{
  "n_layer": 14,
  "d_model": 640,
  "n_head": 15,
  "n_kv_head": 15,
  "head_dim": 64,
  "d_mlp": 2560,
  "vocab_size": 16384,
  "activation": "tanh_gelu",
  "norm": "layernorm",
  "norm_place": "pre",
  "norm_eps": 1e-05,
  "positions": "learned",
  "qk_norm": false,
  "attn_scale": 0.125,
  "bias": "all",
  "tie_embeddings": true,
  "parallel_block": false,
  "init": "trunc",
  "init_std_qkv": 0.021,
  "init_std_o": 0.0261,
  "init_std_up": 0.0301,
  "init_std_down": 0.0301,
  "optimizer": "adam_hyperball",
  "lr": 0.00589,
  "beta1": 0.9,
  "weight_decay": 0.0,
  "lr_head": 0.00381,
  "grad_clip": 0.5,
  "warmup_steps": 200,
  "schedule": "wsd",
  "decay_fraction": 1.0,
  "decay_shape": "linear",
  "final_lr_fraction": 0.05,
  "batch_tokens": 131072,
  "seq_len": 1024,
  "doc_mask": true,
  "train_tokens": 726100000,
  "steps": 5540,
  "dataset": "wikipedia_en"
}
Each number is 500 + 50 x the weight over its row's rms, rounded and kept within 0 to 999. Layers, rows and columns count from 0. Numbers have three digits each. The size before them is the row's rms in percent of the matrix's.

# layer 9 attention value, 960x640, rms 0.021, rows 592-679, columns 160-319
088:446487577459527599540487553500534485515536525445455580547398500522440526504554513449491448578429443521571448537543494442450472508532563371495424411597502520463421545517516525480593475581434499557594430496467354413435521568534511477464460562432483455480496531490480460536390491562537485494546485486598468492565483596483535578559472505544552452541553555431523532608509520401496512493511426535544486530485437407525442587449451550560434491522474520534556465503507589559497471516532475
088:502515507375485527481401497492523506500415449432497570532547484481405543448569540470507515469418458477455525540552478460537483458581588472451597607649441487536574462494591504439499539450555498469495481473501515540460624592519456416552551516472453562561542431502487471513488450528506523572445563504498533448437482412477501532582419490520553504469542574514569430526520454444476453518527478523455461528447482471553511424409499481417474479426548553537477531494495413456454493463469536
089:518503417479615489558504466549433598553436579480474531495490471498555520449464558605487483418523557491443542556496424427538556446413478547569448513470507445574542450586580514530467507437541501407475478490555498479534596500472525506514507496480485511569454548481534512527561503450498551471550476584464536479522561569567396501400527435523484538550491518566502503505569440481411499508512464523462454534443511566483511490607522584531485563488418477505466454546516474449502475459537499
088:479560549521559451571545516482513477649437434496571585437416497471483502470489495558523482544475455485465477441550405492509513440380529420515461482469438525447542525592485510454471566482569431397445530390542567459541483494481568476448453575467485558524516442590519583474442557482498582423446415492401435491483458449552429456467503515502438442430584609551585508488402438533547519518479515479527532584485418367478495419441494462536524519439519521405409521524452493513488491459481419
086:468504480467619497447513519517589520473527543576584521497608561547577422475501477459486492414515476461547444455515498505537532513515499490500468474492537536482524439479501531523498491489492446516500538472485548476466561424433505448522521534582477508483468456507407566480555525397522568508547496579446528458479514571571413469500439465456596542547431527543555500487587560538483366537474488542618462543498513496435538479468459529517498459466436554467545524488542458526446505532497584
088:469561553500484500433584482428466515471539513508569578574515491520475371440472381488443533455483611543441502545547399640530543526518541455547570497575574493489458513581403504448531478514562414357486538522481487437482432433475431476499516463520486542497512482538494526550596517542457417475500569523424520504541547506454413401527465447507555450558500505538510506431562392507552477500464384470492496477523497494431475448522470459414405550453427490550464502550548455442507501506538498
083:526590584480522522490426553552500545478500469403534541533487503456448457524515539502585348533461465486539518491506459510520442519539431489516460469437533498510389551452498573391573439528482526512481486472483530548438444502494446485420538542505435528507400461537471501464481577505536467555509510524514466539425457564475516504570460441480548463640375538455506499443427513478442420641497445492566527601511440498592516463460540489443510465489424617549578484466492529537488494512475458
085:543493529496535508508476434527500393510508504493405448526535509680544536495441572555511425396417475509597475460417475406486498481642482530572399505513604443521542476455502476487460480565526524469360585445540538508518407513397516488514501512522546492470440523500563494469477507568444506405401462449498470514451517529512510411438457508476501507464591483587462490476532472513428602467458479408579453534528599533588489379569470504529494441465518436516523382464493537557507497522485457
088:472472434518537550443480420460352549538460532510490480540548504489534502431514479514446468486506519519546473513474452561517490509413533537575480471500515507480461480498536457486486574601472567397469505599464561477464499547497471543437544518476531514502499478403487423526538548472485435603477579490439506524434432549495563518429394562471529505480511539468497443582552469465495475512380539468454488507510545484484535534521481484553513515388488545501556540501562340475414458427412522
087:473561436452487537555421497415479479534478486461565443455465591518424456460523508533526542537452514412457495471438533501373515466476457495456548528438508566528475403467626458455432522488458557504570514421482411465454542357466566505551487572453571462534422534495553500541537412555427569491541593563526578481452430473488495485517531464580513534553428430513497548599498521469491435461495562470556506397545538478490520572517499389477493467552560657452490513435467548498541483509387504
088:541460498451533456504437569444532551488544446583467496517513374482462560508461500505521528530480420548475479435579443512522503492520521500494362501499456538527457418514478481497500395438479496564557493554494576598516463428476449430482594377476478563524442470572531522501584550442499470571522447535381410529469508405488532431511473567472572477450441425514490572600505530553470395481381458469605550472492554447486490546536444504454448528459599517498445469449537466455508537437542428
092:454604461498520429492461476485519461488526458534516491494538502478517589515463560549433450476510530625468528522678446453487529599490464531509503583533474528503562516500475418475447516546417440471635431503559450581461491549446456516501552475441483453500577568450496533455567448423491508519509539532461522429639517507604538492483476520513505527498522455474529522445443612534605499454580473437485471398473540559568514440491440447517593470465560545494543508419552460461485446530563471
090:566501608546494489508593467433440418560474491462499526521509458469578579522487540503470538507513530473497511466469451448518614521577438484477571550440559470533518527524434422526508500437370432464448403496452516532509488506513485565485476474482488575465522396578566558524533583460518425499486576502485532449542536506463482469514446477534412535475519471533482412539444446492530396420615492504432445463513595476465467498487455607499573496460508536441497516483495523565561500518443525
088:522492441476556440514485462575470482455587528443530518492478554498491535544456503515529473490508577587474570517447524461369570388523553494512468502443500468490588552379504343472480421469448505556550510537520469454511525539614525502519485500509493603459560496455478426515534458512468455513462569530524600484530446505362564519448468526484549501562509597524480485575569485524544500415512507503555492512550455566479520547473568498483533453493485498478574467526463528478444475483489577
089:588480529454558454521458623531539403422484549474520500529609567595573466421433478492450508517420469480484482439557385400509505574518501469508484558502566468514543504486540508534548439451467557493561444527454531529484475555550415505410537458495563459560458488392506529494510571498464489496556470537405452505447534564545507551518477525484421503598507460540563481476602590564419428530468466560490391527446512594509460565500471506500454517498537526527494470472590483464575503559480551
085:534416464458580544539479477567401465516439554541495451550543525517519575492531586507521666536417541565445531566501505545494481514565504389546538515460495540500478457492455558588477515472425413515546469486431505484431500447402519517546469550570442543572497516474481486499525486492444455559509492531427431550403469536577523417513520565454493466513499444483519468541562558511502408554433520612538463550493544455574535481527518419524450511493533443443578494516432576458516474557531468
092:492578561481513437604471490588506451535567514474479421603546451549453480530413477449465485471484568602532566536501556480532536490457527507525416512540531536509467435555488522501500506474510514561470540445533417537498573453494502484555456491581557560592462491530514503512485371573438509575533545555527465529472498531525448409454521548479460426499476507519433565491585482419553568553482480444483467526524448431536489471463474498478532452584415523580517542585414499510504573396492430
085:462484481494489528463486514451451434447587551464464549382567482506561597580481547544473484519464471482619506456502533459442562649492584516495426470548546454424528558493458507558544428491490486498528512500515488500486494572547593565608545479533513418495503533487537516463466462504552495489501430491463516494591438570493508478518551438508538514496492417450476509531539569516512469545548525440670563526518458460468433445501557537544526523462347542530434534535445537519567509504471456
092:503512527512604516604478510401569546480521511413403542469565609485549499562477500584509465611531499504422510487416589456526487443494567494510426470412442421536486462481470512576547533436381500527603555490510482440551515516468502436548544421508582474504575445497516442550488426552463453513487528514593448564397493618588496497515474482512553428445507532511507424565542434465504449528432514531451440522461515508486498588502466546546528530566569423465579523482603558589492430435525548
086:453557420436502515454601543480523413384577427508551534469448490480502543456515468431464449527523514539454455470565514462450464436536540510545550549437470458508587524498531496500564466541489524437454499544488537586434460526516499524417458538381545448463544524433493586450434488566468507503495489551548548506390505492554521519538484460456503483521495478442473445398450384463501552484521508486462439505502482444518482470499573455487500487488564581522532507501562489429567506622506523
087:666464571586470484413519503465510506458475495462540577553525491567431574562536559533512488543509558565498518471497475509508475503484517491454514474438483458455505463531539438468447598407467495473444511465493424497560505470476429535499471497481498483598511497551531500449517529538602528518480511576461405532526473482597516446468574508489378481509541478543529471509459491561558526431521541467488471480517486486449531518542541525523498564536581463467576521538551540511522477577414478
088:423510481502431505527446490530540389459494514461498389483421517538542503490542485511509530446452447550581467456574433481517461492476530463515544500517507515489501531480482553495504482564600565560601481412463540443425439392444537479448475516501544587474529606499595457446436512579491455503541537560540606532408454565564598469606419522449519423520457441472530556458569506416452432571532612471490502553489447492488505426489496493583404485486451529473494486491465577485476504488445414
090:600607515543516477502498443545456458591487473478542460478528489564381411497501512467481570463568515554356382551531423512513490559486510493465525483492502576563458513529496413455533484549477440408543433437513450427448488638511421477480472395467470480492505414521565481472516606510468517526495468557522524517513578430595404528488512452513499469571566598571449556542452473523516517420568588594542453530514559487513508537369525450405491584566352497447478516441445486518466496481468569
090:490461444515548496537473608407517507484481512518424353505518497532491504448510392514563546578438457501542434469501508494444509512406553447551521452565549535504457435443450546613571458554523507526499435526519393600439462429432492425527595389501457424567534467407509512493493559543540499489490475510442427497469491542587443507457466459508534473405425366547578588480553488423488591418498494544495551526530423462531515545362543519460496519528513509548491416531477536413514519516526427
092:503554511454371505564443510544535568490575453507525520491477500555480541569512560542532444547479477572430481505506571491507532460487572494485479501525463492468403395640540503330549475464556466361458496500534578591559606501523473468565554478529484491481492588545501541504487471507501548574468491461533489593490474456602465545513536488519522494451488547446395517505482546441555528462502448503532610506477347608522548496473535398427451362481537473567479425557538461610416489545563455
090:462435551475452501537473514519552458418509426491492528538437402531504478448438446492494511612532543546480493421378472433550541524469515535532529557504429588485506528592522431443418521487601491565551592484442460418499441442439502434514483421558547414521555516425564474546454427499565518500489470459482489488554533612462475558388548534570572527513528515462504547406434492492487603556487487397506472472461398464403480480560529368420498527527451609504490544516467452480449459450529509
088:518511494479424498534452552450486572427498505526492524455590421515459576526487550450493415482487520465510544466547539393435544473461524575527466541495430508506533566523516409482455471577507505489527495476573573554553569499567521486536486419445482587462462462493523471469472463552550585513464500408545520496425505569462544561406582485562487480427442491508443561465529447400518529553489490447492442484473433416441450523480523460480494468486370475509584563575483521616566460500557473
085:452495503480402454546504440476451484539507414514556580570521468528434484569531519568482487461551455465426522565462555471497565438594458562497529420514441461465573560458473398552497485498539425556498444481489475382522468514546477522535498535485533519431578549469615597497481566561566565501480503433423597522510509435517541648564455482511423602446564518458544527428391431472428514548532417507499423432567477560522535461570510473515501536410480446533543535459500420470508478527558548
086:499449533509470504525441469544551642463511418521509457444528467530510570528537491410481401527494476373564514514594356445578599505484498469510455514506581471497520479507551475497478499489506531557473502453466520529474489443524483386430510493458488435520525588411453501529507441505464491405487488533474457490406493544547451402505490444492489499471507558481479602566577534499503454435501416501390601544550508524481543501589468455549553405516540519493530565518463468480498526528492525
086:509507557512461453434495475488494565555580419442471538473490499472553498539455406483516582572448461516515565419487467543493555580456497525482560502489404444453526434568467491442486473511580441597440641517424405541456489608589482466479407507456539455438432486468526529362516501613432471516521528433508521440530528519570501481539446543503506465480635565488432540462431509442454575573491533452529518551533456492495501532457469387506471527559498432501541522543556555539486539480566470
089:474540501506553501460460434524408594540584476580525441525463561524529564481496423589513594521419544437511471492486475514508479510513451467516567477459587588519508541463439549523513499576561540500475535482528532453406481495523456444517515417539547582464574609526552400507457525424525448609534506518445421501430511394497492448530482542505481568337484506426543510554496560488502492532492434514420416568540561556429536453545427534514558467371580408531380497499577454509501447481599547
089:431530574481504522569530466521505537488579580460559560475567392486510483413452468434536520481416475535535546455422482511570615497497529564491503405423487549448550449540482446490609498563557480565490506458521614451511519462583556382475454496513493457516667530410512453494498520575513418560548514467487529519502517532505464533495376538499460583466483625480583521455473446462424544411592457508537518434550504499470511569504513534508482554516475486611471566544454494552493475361453448
081:469369471559510480457563470474480531418491434521447499534459516589494515506483386475582480566496354516600521383496514484566430367466467591492487571445419543457475504556536402472450483408490542500547498489565569483504517551530475505375512531462480407486592462543455485547437490523552524499468493451439419496509551428546522560455531524451490439474510517411558487521415452400499518537497567460459463468487418562403503599523513539531501532525547436475476548458438472513456478570502496
090:395502450470520481477507606471504490555549431483500542598444515510478500454535537488486611594442523597402518531502477483516513558501527563458536491512524488513460518580514525482521533595569534443636516557484521479441494541454481517469450527557497528445600542492493454522498532472431551577462445602446441557525495532528427505511457509516537490530511538518518479483604513507488448504491485522488449531559535483466566486486584495456599380409547449570476528537489572452474413451522494
092:514586595492523545477541581461450543454456447413492529546565463500436429549492555489527540565515448534464508493432498451549513539537522506563497539569359478481590521545437417434556415508559563452525562503484517527504477501538466418519465418434490511556498445485491585475434522561423499460503469521522417498539544559528397597545486526559587412494568516507461423452477393440458476466465554442367585382548372509491479478536530453429455569544496433497496442509534368429478500497475452
092:502456417503491496467530539501559512512452492528590538512515529592455535494465537412510583624425525474447424404486520498513574443428532524536513524447506491473506512552571485395533443522535546550472504421538458479504417498490529488445583538485401513534527492466550521614476463518440569561517497411561533520500412502413472529543583500500495428490505546525391564482453437489475545462498579410517563484500392417504492557468578395539415494506498545520470511616459483502501569504544515
091:510395357474411505527476443474463507502489431501452484545418509479546470445549500543507578524456439496479538539498544462495514477486464461439624565560571477516514493514518382444538480464476367505499422509588474483489415484613510479565537475492553505484542458491545513499519593539481500523424497483593550489512469447596581581489489523466454515463438402460514534465463474480524491472485500538466472512519430499397501476504536411508489513529537437493527619468506443461454486485405524
089:518509616404528528426528527529527462510555623566528468565492695516426433464504535470509509522536573439554491487534502512561521533518465415469486447514471602461478493543448554443487582438647598467473589450364440495460426393475464439500486564501450563565528525512506444480457464506522517477506450456467476505527505427568456416414578496457514508543570478486458501582457529500463473463436484515485484478498499463530524513501518511413448466471503525466522491575481460434456500440427498
088:607506490562591462388501630513552469418476616472504500399600513535534575455553533517497525618526476585516420490601446579518540555563569416439420493494568548488501522460438578597476485497435518544495512576524540512434506532502382571425471539444431542568536390623504518486568449439523483580467401476456476502466503528530472420488522511464569450509489450432490532460566535554534461498515461567526578501495566427481511463598436618526495475494424402584521478496465523514483567544591544
089:486548465509598503438582537564464512443572503515439465591536529525480503548492464480434432442474475456506549452596476454517447526482511502521474452594619553471520540442450507407502538442525588520488505576394520488487502562444383477454545485488445506510464542422502547501458541417497431551438569490468448476540471538557527465494493473461528550584379516529547535491517541551576498473503457507514490502474407489429444498512513569447503498535481579571529529438566520464460528487555475
089:435496557448390454516463473401506503528424489435586490582535472443495524552410418524459615502525424427460509538486518472456523571552503444511532505556541529438478452537587472523502525489500512490600449470450415423446538465537532435477503643495522539568547510579499492552456587525467455409494509431429587450616458479482409506451447451484424511451493484433505523566448465490523444446532496506485543493511444492465552560548564345399533472472463502507466483499559562408462438500451535
088:517542482491497498494498519525432587465610611481459483537535454511532445532493459583458436486414446524517446557513514552516539511513427543516400470480573516486463469441532505570473469577549519455509537549424501602569405499471532535463419471475450527566518473496474475490423489530433501502507497514430484470525567441431580563466470477441530416556405467573539557467589542565511550388420486512474481484466474542559463508515457543484470488502412448510557410574546484484521511434539563
086:492533545483486495567557487474488526492595511471462404517486497523403528533444577535562413501471489434515559420524527480536471432517516375488442499465514512471482434414509501456526395496493494493435379466460459482506466542478495453403494450422523506489518469406526527516543532603484534427471502466397589493594440518474520472528544474515596476533606460476428478467558448405508559452458531408481553509469450460499502497491490438428462495538530513495533474492556519561469566486497556
083:525477600525417480544467552476513482494494513502503484483483518541448538464423415498474479541431486535430515574436488450447496497452519503456539474541437465454538506491451529464564552475511445412525510432542554568487595483602536520517440513540519528558540448523487529434443415540483490564547565489496510486503556517483505532400559573519510524496542527491599465582500500419340503450447464476408471502564445545484485497529474464475542568561553550479547593517462479545496483440486469
088:485474423431547471482542512450472588570487476525511526484568453454493613474481524477485490568471471451523532506528445522562447486574527465498527439622500559515435467612479593499445515456550464466414481453483550615519452391408524530434509457510508477423504526481423525463493506447520509538522396458498470509572384491570399379482537531460545579531453449517501569440447490526552539513439459631504527467523458517592548533511490479499487441429633522509487436485404635524469560413528394
090:459499546485479486483532543439487505552553509489494487510447430458472488508488492617522602485592559469409593511384566469503551422482425457449424574637514520547577475420379459496446503589472523443535479476555518560448399472402532552456509566569434480454541619490455527492501592521469508548502480600595525519476562501554560510470561520502468494546513502515546513590569453452416480492479526550542511526556506518491495482551407542502446438535589576521526487424550372487469544471449566
088:389536338501440449536450466469525503614519511541396534447500464436518431545501470447516500487459525499512492543441525504422524488531499535492606562481415500452528568415543561491459508554515437525486426429431406522497587527419527442554432406484626507440499576449423416479406490504448445535536598552552475506483549409524551492502497536487431499483539580385473476548592441538545586489514500556476495436448475566536527534470482461494541434470522467544487534532490526511472492484541475
091:556527529538484508587497501517492452497530346547485535483500431555548603545455467563483423530432486420492462611520501452498537463566529500522468455504433522503488581466462343621438546602419433455551522487486446598550473553434542507475496500498483551462594561463550467480526509463505478482582487413544592555556521449518534527547561504503500561502428418476470408640496442518613570452518425562429427491456457511565487402546512577479454529472487391442550480415543516492472430578443527
089:430485446500569492572448538585488449479528490547450456446459576558447415434527592444498441456479514553475562506540525496506493514534377586480515568496465499448458572549583498461456441497453391531531426490567447454557480432370456464464490442505484558510448542479439478545545498538514561471553554498538443526532498553549529522541524556539505538502505569573509507418646542520456546562461556507522483577500554405504460513503481430489547528520463552452513534536431514479487510489473487
089:552590435515520437433453574588516452546487574580492456512437463542526497514453473468456530522483511534399538476460565514478560419513509422436520482487364546446453491612433629490462471475563522395464523547515515498566573519522524538517521500571515500543491540527547574497496516455405556481509380560401405496434508521476501388470535489499521430537406541506483536462543571587456575611484563482470481505519513499435476505449494486502501567466546538396454489566486464584476480509469622
091:518463559466539446427495551590533554506526533423543494441509583493416468550600457399443549451444497517445526436533466538588546521459437461470559500564520623414543506494465542462522484511491515558481531493485521443408477453565480482336494508558521550477594487492559557566533451392481581508414412422551550437530562512599542596493553514477507565554578473468507505560480526439423439547540564539577569515539403436473534599525536546432485412561489406510526531605409509504493500370514437
094:568517467472509428488428431510442438508465576535550542492441457542504515515545556476549523507504466509561468590448507491510442536520559486510421388424498491471603473466510481490419385468484537481467538436503584448386374449541507493521497402512540468507461501485490417500573443548539417506476555540487585516432579486424449502418467473484517576479547471482506507495397527519526505494583451517525489533525512520538493472480522542442453489460533413502548453493474436442435453511463545
092:445485445514487476547569529642455495567490535538472451471505531519429350502556475507576474555526525493468564467476519486607558519426516539540469393416535482555501497480545590490536444548431507416477505522536544392514419535561471474433523401494545480514491532443401510404471428542524535566546548459407529501566471657495563476505568485531536528550511558460576524488586589576508556607376461456519462527572501443550532532473502498431521433512492497495503409427457424400500532457485468
091:443453526475506470467451503512454479486468487573487415537476508477508454510482508444531478521461559436479506567484509543557524458570434437525434447480525475551498555450451398436558464413425460457509600498454488473507505599544565532490566493503561460490502569424543486420494460516458505556506432463529445497434503616478542625531550555498610562476521442539507441574437486458530477501577451457549475522574506494552495477503594507477445437568528390528465405432467511512521460589498555
094:435489595434584480513553494558352509479500544537501450479473499467512492532513553416572536546545533447593521517442445504567510447453467429435482451452482490518588465410477469453519372493470550567555498555545524441383522532548534514493482490522506435494460530492477435507481457602537465567444517548481472524509522513491495577500469523493549490545504331559438525469423529470423599488522495542548399544537525536529497439592551428515482517513518423510467557525461555473478493503455503
090:467575502470566515499425545502477472534469516464490433527528521524493488480539502561544425485497455554543510514601534541470626469493500434530491562460571502532401538525466437434471451542532479493503425453490422575408504480438515486485475460506492582460559480552514525548537551529528490506509559588387514544387497498527555554541535460484500428469418555545597511431492492526460566573447559435506425522483545550465525581541454466460488479556463549467492544556492518532450577435427540
089:477510483465462543432507479432444506447532478507488474535682451468546468484444386476496560531484578490548452428523496516536496482408578570487567523427516463412472489504483408497446488535481559515519456533483407420471502522535548499564489495563413532577486495509509456463437535512497492481534434579564499518417429512414547446572517504429468454536543488496518572472424542444450536584557423521536574458428561486615469433390503480606379489464511457572487596504497471565522505529538470
089:407546424504485546512513532436472559454521557426466605460599532559457512571503528479471463535529429502421517384571540532518524457482469580511544549535516573490560468484493458469478495490473514550446498562480516467563543647548566491500479443490480560487514490515478456487386592577416486483508600369564502498507553474477530370479518429510463496555501615487437489396489538461542632562507459480477483457529419534511507507481434496624466485426446577500582606513601527516533499531533557
089:497529553502506522469510596580401395527429492592513459440398461501434508523503621519552394416536525444405538455491520516478470527490434512552460517510465567483470491377460496481516525457468416533528503564424560526490476485483477415489478516484507630573472519457476408484532418417442541556451551512514550491602481443531448483409560476522458538570564455558525379585521534513505526525475537468423476497548453558544474385512528519455483467480481487470523439535517490513570465418514454
091:521494503509446505516515457423499558451471497459459576407519458545485526550522567500465456437458468441525466454472546492503492490445548443511509526508496444457478469530512445552484503546518478476446461515457592527520599510577497472492484486494437505470532505431523513518562475471401492464429495433548503430402452523517497397426547418525509547536614521429484485543422449460530574453495436517457422474454461561456455479515444556565526576496503492641478489495597462618520463543552575
092:478547515477479513534513490541426545516519471499447544452553565452510445549490528462433549416445500566506431398610455494547562587529468576489557437449482520497488491534455499455578509482553522478494473483543565538474494514635514567550452415435606536592593456596488574478538529434456520385521593405564411530505446431523484457524602455472582487492561531484443527414520547461555553527526485465506449596499520555476510450466474533535478533466415544528519454516527520502495449470601550
090:464551483579489489489475468499593493469605500522436495577466497542519599555508586548441461454571515571518493368473513479400563551448529524529530449524568529524422490590449494473470450449558515470515477502504606507559496466464528465536533501511510574514550478556519483522451462454509519528453533556395516536505533494477494381472527452512461527553483565579492514503509464469471494561528569544454515497486487483466498467490449457486505565453502569452512439462488450511467510448523434
095:417529537396465507466537440502413575498517529434494517564498526525474522429489489446480601572491518495511465565487458503534474493551486513517456463465536407530474497498553470509581428464470527449562456611625517543530517547414542574517556422441539507459530498458501522422563552587496560526529492448609428542476437656504496528445493535552489634497475524517514416592424565416418492455608504510538479504503467489481489603405584445472460433525503410454484422503561433419492513450529476
086:449468486534463544522494475447585479605414476487535482516561487486468456478532527468437467486532475568535542495568483520497471453485480507542450543460515536427527525556546580477528466497589577425535458477549427493490515481565545530521490589500529488580509398568445512496520540420477471476457532460478527495531489362468558543519371536496571438527465564483462479436545537450547495536562472547529447552476505480418494426572554419523523528538513429463490472613498567452499550471548468
096:488504437517448495464464426536544566531544453540588567541558459483545468474445483536412521538556507553559391596513425423529529505468584582515599585426491437483527521481525494515477571441553541480483512479386444577512472452529442509457467582527436448491522464562516495479531629447457467520529530545504535435405465486436485507540391508460511441501553449543534532446442536415510505415561438578452495484565567580475481559497404503522523592504586571556483547440531502588474448483475481
092:503505532427528546450498550621460509510484478527497472524536522501422454501513648557470448477496547520481531538517497487479462497505460539485456610599426546504511477437488539500505512514461535521525464475482462428495529448485433543422550561493509518533511585456469473565521496418591532555509555472398524480510514545482542499496430385498458497494463525459535450503581539447456503531483578452606479540500511507468527461517492540444423447440526456491475446544437482497409575515432499
089:520524426501430574513504483452544505470578564435503556613471483508517473477503471522537551470498484435536520463524465537503571441453457449522449535461534443587428468618403547494480564481554471463491538451489586471468452489471508474483514536533452520451496586530491529448531502547517585497572535484540479454572478448440509551484448418495475575516559495513445430530555561566551538456528517458456528500509403385369547479440526549454504591599492553372503481421461442569548504472468517
089:618500468359509475572573419577546509519534498488527474521472523504414483442472459588488518413471503563472556577519535473439437489456535473515412485504426541584536475459505442489470547537596393490515517530545436498590429559504423400494536472485507558519515547494459412479494455564463549551511335516543442423554424470513504511472489537555417562489582429518507516553521488519518464479493506487475522555453431474488518485559501391500530494458531547385545592496452457449524490460450510
088:507470535427538488512504526533428544463390487489525445508502478493484539448562446479501496508426527469553546519484516499480493524473512383473497474447540516518471436440517469433583464551442445479457478498524484496410517527465557596558546572470507437503476494471460471493525458566467463489505464493474437524506527602437517632502545573572423496528527420470437481601497571570498485601525459449502579531468474491567512496483603485479450467591564422539517492483451480528459534591533597
088:573535532443416480505552443489546500596439494497537546523511608562563405580472533435511491532461518520576451430448525549539484548532500502524420475559466515538510505520569462478473465527476507498426553480489520477491454496589401481542374507562555507576527551562522550463501555432554577604443489519573511429466554537498533540463521547424548539515529464454537462531430436490583552496554382461542390493591444524607468456414468546459457501573461473508513491458428553530503500512571458
094:449451555435557493500523550522498486647456538546477444455476528517450487472588598556506581590465543469495470462382534617556525489433483608516473481496435455518535486465484482461453493413479482542536501411518524420534446623459590455545569452512474460550410575557420451478522462513561487577457460506529470519479494529526477555459533418519550479507529452478475453527569401451421533483429540429519540566548510496494489528545564384448530514547526488422492508595432525441442497400451490
090:439551522492510532554447418556484508480558519545513571472579581432470518469471484545524503556427500487458558494481494402445455477417457504456490598517526573459473528543475452446414564608542446466496512497495520560635525531511488436462530500585500552544573457463568502506444445524557516505462551473452513467520400484531546497553535435462383487552407525541530552509522528486560493477469504530465487520497481548600513502429516387500497535580441511486500540483461583568447530419502565
086:463453490472506482564501549439509425484484558476519500556559507422470474493557553454523520466449489509502501515553470522480392492415400541493481468449449472558557477482532503524446467392529556538542450512544453535481545485462586502578614504443489426506492410563532470484493493531536451410491492489565590574462468441582497451541528570512535498562511458559467487524396458538488517640569490636448520517503563458445462494548463519500508519468516554425458496497411485427470516518490515
086:509481505500513537537412489425516519519562477448506470550421543452474504530534471408427529468462531408470489514574533528503436520523535560453463582546577514491510461525488462597539389526606485575482517462502524599516444509471482448463511458420520501525543441531532498612567526512548515497476462474466525519485420462410485556507441424555478493520484522512519457478441468501461454480543507491440534473510544536489462515509561488490511508572519446522522485478545546515501461525500489
092:486538508484596530530546494507447590610473608472533486540415484497486525480562557520512484496444587419455439476520535515538467484540582494474545577508544522489537536521543557505522516520429443473517443475541454511581521518444467558474437575491501554459544487492459499545535580516556618500516549529395501543548474452503489450579494527565415479498464559466506460458494508538469427538446590414525483547531485449347502526501519424430512528488491421405480511622508606460499549425563540
092:559461491458523479494560405387394590546473517460562470527623629513427531488442540445462521548463570561574424509469481564522446525496523488539484464487547519495479502454587446436505371491528550553520423500570409521430519588577529548484608509497518457370405432453463481529509578448481605517489494645486432537556413512504449478476445514513521460437430501539461462565491460499427479492499449607539531445489547496470489521521502513555491498506447439538544501522519472486503464412572505
086:521570495540552466471539547590528524491478441508445562565453568671454459466477559517478587446440494522514472469499481446500553493482478496446489589517447494449454520595448519444412510501510477498524483424472451487595482498461580490558551400496571591500495555523544539438555409443595556503512528512414447523452526555519505610481633466461512493474618626537552547353581473574466517525499531451558457353523488525472488574503570525494482501529487620509516462543459471537554433481545582
093:495451498573454494508417547479568485532538434492441516409483502512461517442550521512500572493416488488440555473487422417387564433508519567484544573464468492458513508462418521521496464463501491561510494515611474499562404368407455496494491436455454445450487453572583528615456454474569523505465461569603508539472493495577540445578571495469521555515488575424534566465527513451502480552559518414417495566450685515541559581512453618496534535432501557535510448450491528486543526443491485
094:464487551472489474485565469543397447484538480502528459453602428551511589458476451408532541562546455404503557541422547562518396574481461493506448483457508426539568533436496493529497454401561554531520502570499540441412480554553430487569603519525505411562502500465458430489506442561494553546525443472477449481459520418492516541548537464493523527443547403413601527546500431514444435469531462558507444571505502552550485454544542534453469488550538414580503422520552540472498458515404523
091:481511538444438475561516524378447539463480533459510514491520491444504498475475520474413523477503454398633428512545487495555461571547543449497589528575550443468484551509475428488499515509573498577542448503634528524528522500435509427500466392466466489484532434468484442528483583518583479420517532497629449572567497452546481492427532519478550508442446579560495388462411415453526501472551460612595429414450490502520550568505568515618438535504442531596528541504509489482494504500515473
092:416554489514356562544549524388536590522509428454398612475602439493500511465504566482420519541494427564522522489603526532557501442448529576491575535504576462425571435467573411447534558380544469408601466586506534441539467521517524510507391481564484426591553549456521537508471529525484506451490521542455519509516452391552502477489562564525470559435492488482540509446498561539479486476460503438475495440556440436433489538499550464526449559492367576518534511530570559466506491491461460
085:480489442514510487434518595543582585529490430550482444606490542587492483453528590540449477538499523464414533511545495449411563390509443508489519468530530502503510513627499531539499566512564453482520448513558461478511534459393525452544449463612494453579507474566480489565587501544581553466513550503463559519581551564500513548488447486497445547518516535433478459461534532559411466485391618434440503535531506532465501516520421467518512477414435566402531508491478547576529458428479594
090:630529524455548568459437545510559459607484471524552561533467408523515479585482583468558522465498534443550501470425461421540497538490456503437523598503438546501576486445483586520511473440508517499437471453577464461603499504543527590387463416566482566483472575541521485472566510502572504475516451561522499524545507582466511454467604416522466567541586490510477537560429518602525491468547398426461424514507612511583504471486569519443482529548627522413452435541388509526502547478437494
097:532421509451562517500511546561510476469473539517593443486519422540448496503482527491566498558562499486627501456481486466580538519477555525416472468410420421494510491420554475507539473489496554507508539487515464491498485503584570525475560510462470481520512578501434498615441442551482476508575451540587447499470515533546471529496522559518527531490486492559577507602562557520532504494608444513493486587495568450563492508469534548451439535442542502512562487539437481492477555526496438
094:523499507528506477539572466478618603466517502435457536496653461605553408504495450466490550504557514523569467463532461555397439525470546473479504455404486437496577544469507442468523532468530539434482397527515548518516554503613521491548505443484466544559468464548511516502443478525500511540544476472541533475469444514429470544482537464441585498434525495439589559442437530511547516471615467540577490455492593467527514434481483529571491493530476514577502559469492415436491504524547539
092:572408571479569502479536492504527523569499489467523482436464524488533553471560509495478536504480422478484496431497572590504549502425492612451445578435553459529550484482543538584387492485525489557527478454476535553481478510537501560557446499438441535516509632535483429472598438433481453532437480529452564578500512535498442547495457522509517516552464397521496516549501446530559501434430481439449613649494505513506486492428472558398549444548485494442552560544539552462527473502537347
094:574494509441482491563498498447581564474597460508446555496516520468516486497514480457532584433532368492488524512607520451470402501444601469523543551469491511507522489557495341515549449543566450511526517472502510469576532487482514483497481511460442528492486489481497470613525513556466431431480481581514501543476406458581421432443515502493489513486494481502501460445543534588450473485539445510497435421466609424366544564468508517576435504539414577565548521551582499508450544476474581
089:401462611529573549473554527463385478518464488492572545570474538427467530526515491421464527507406500541577465518517524569588530605506492439512478504512606472513520568396501440521504453500508513491480439531464560491492523534526481495540485535566503538569433504521505492513506471504507440505464539483573499504472445579569471505579547533485487509488538359488565511526435396523522545554409436544582471546561499566610453456465545507493539526526575407459540595417517527513500506483491499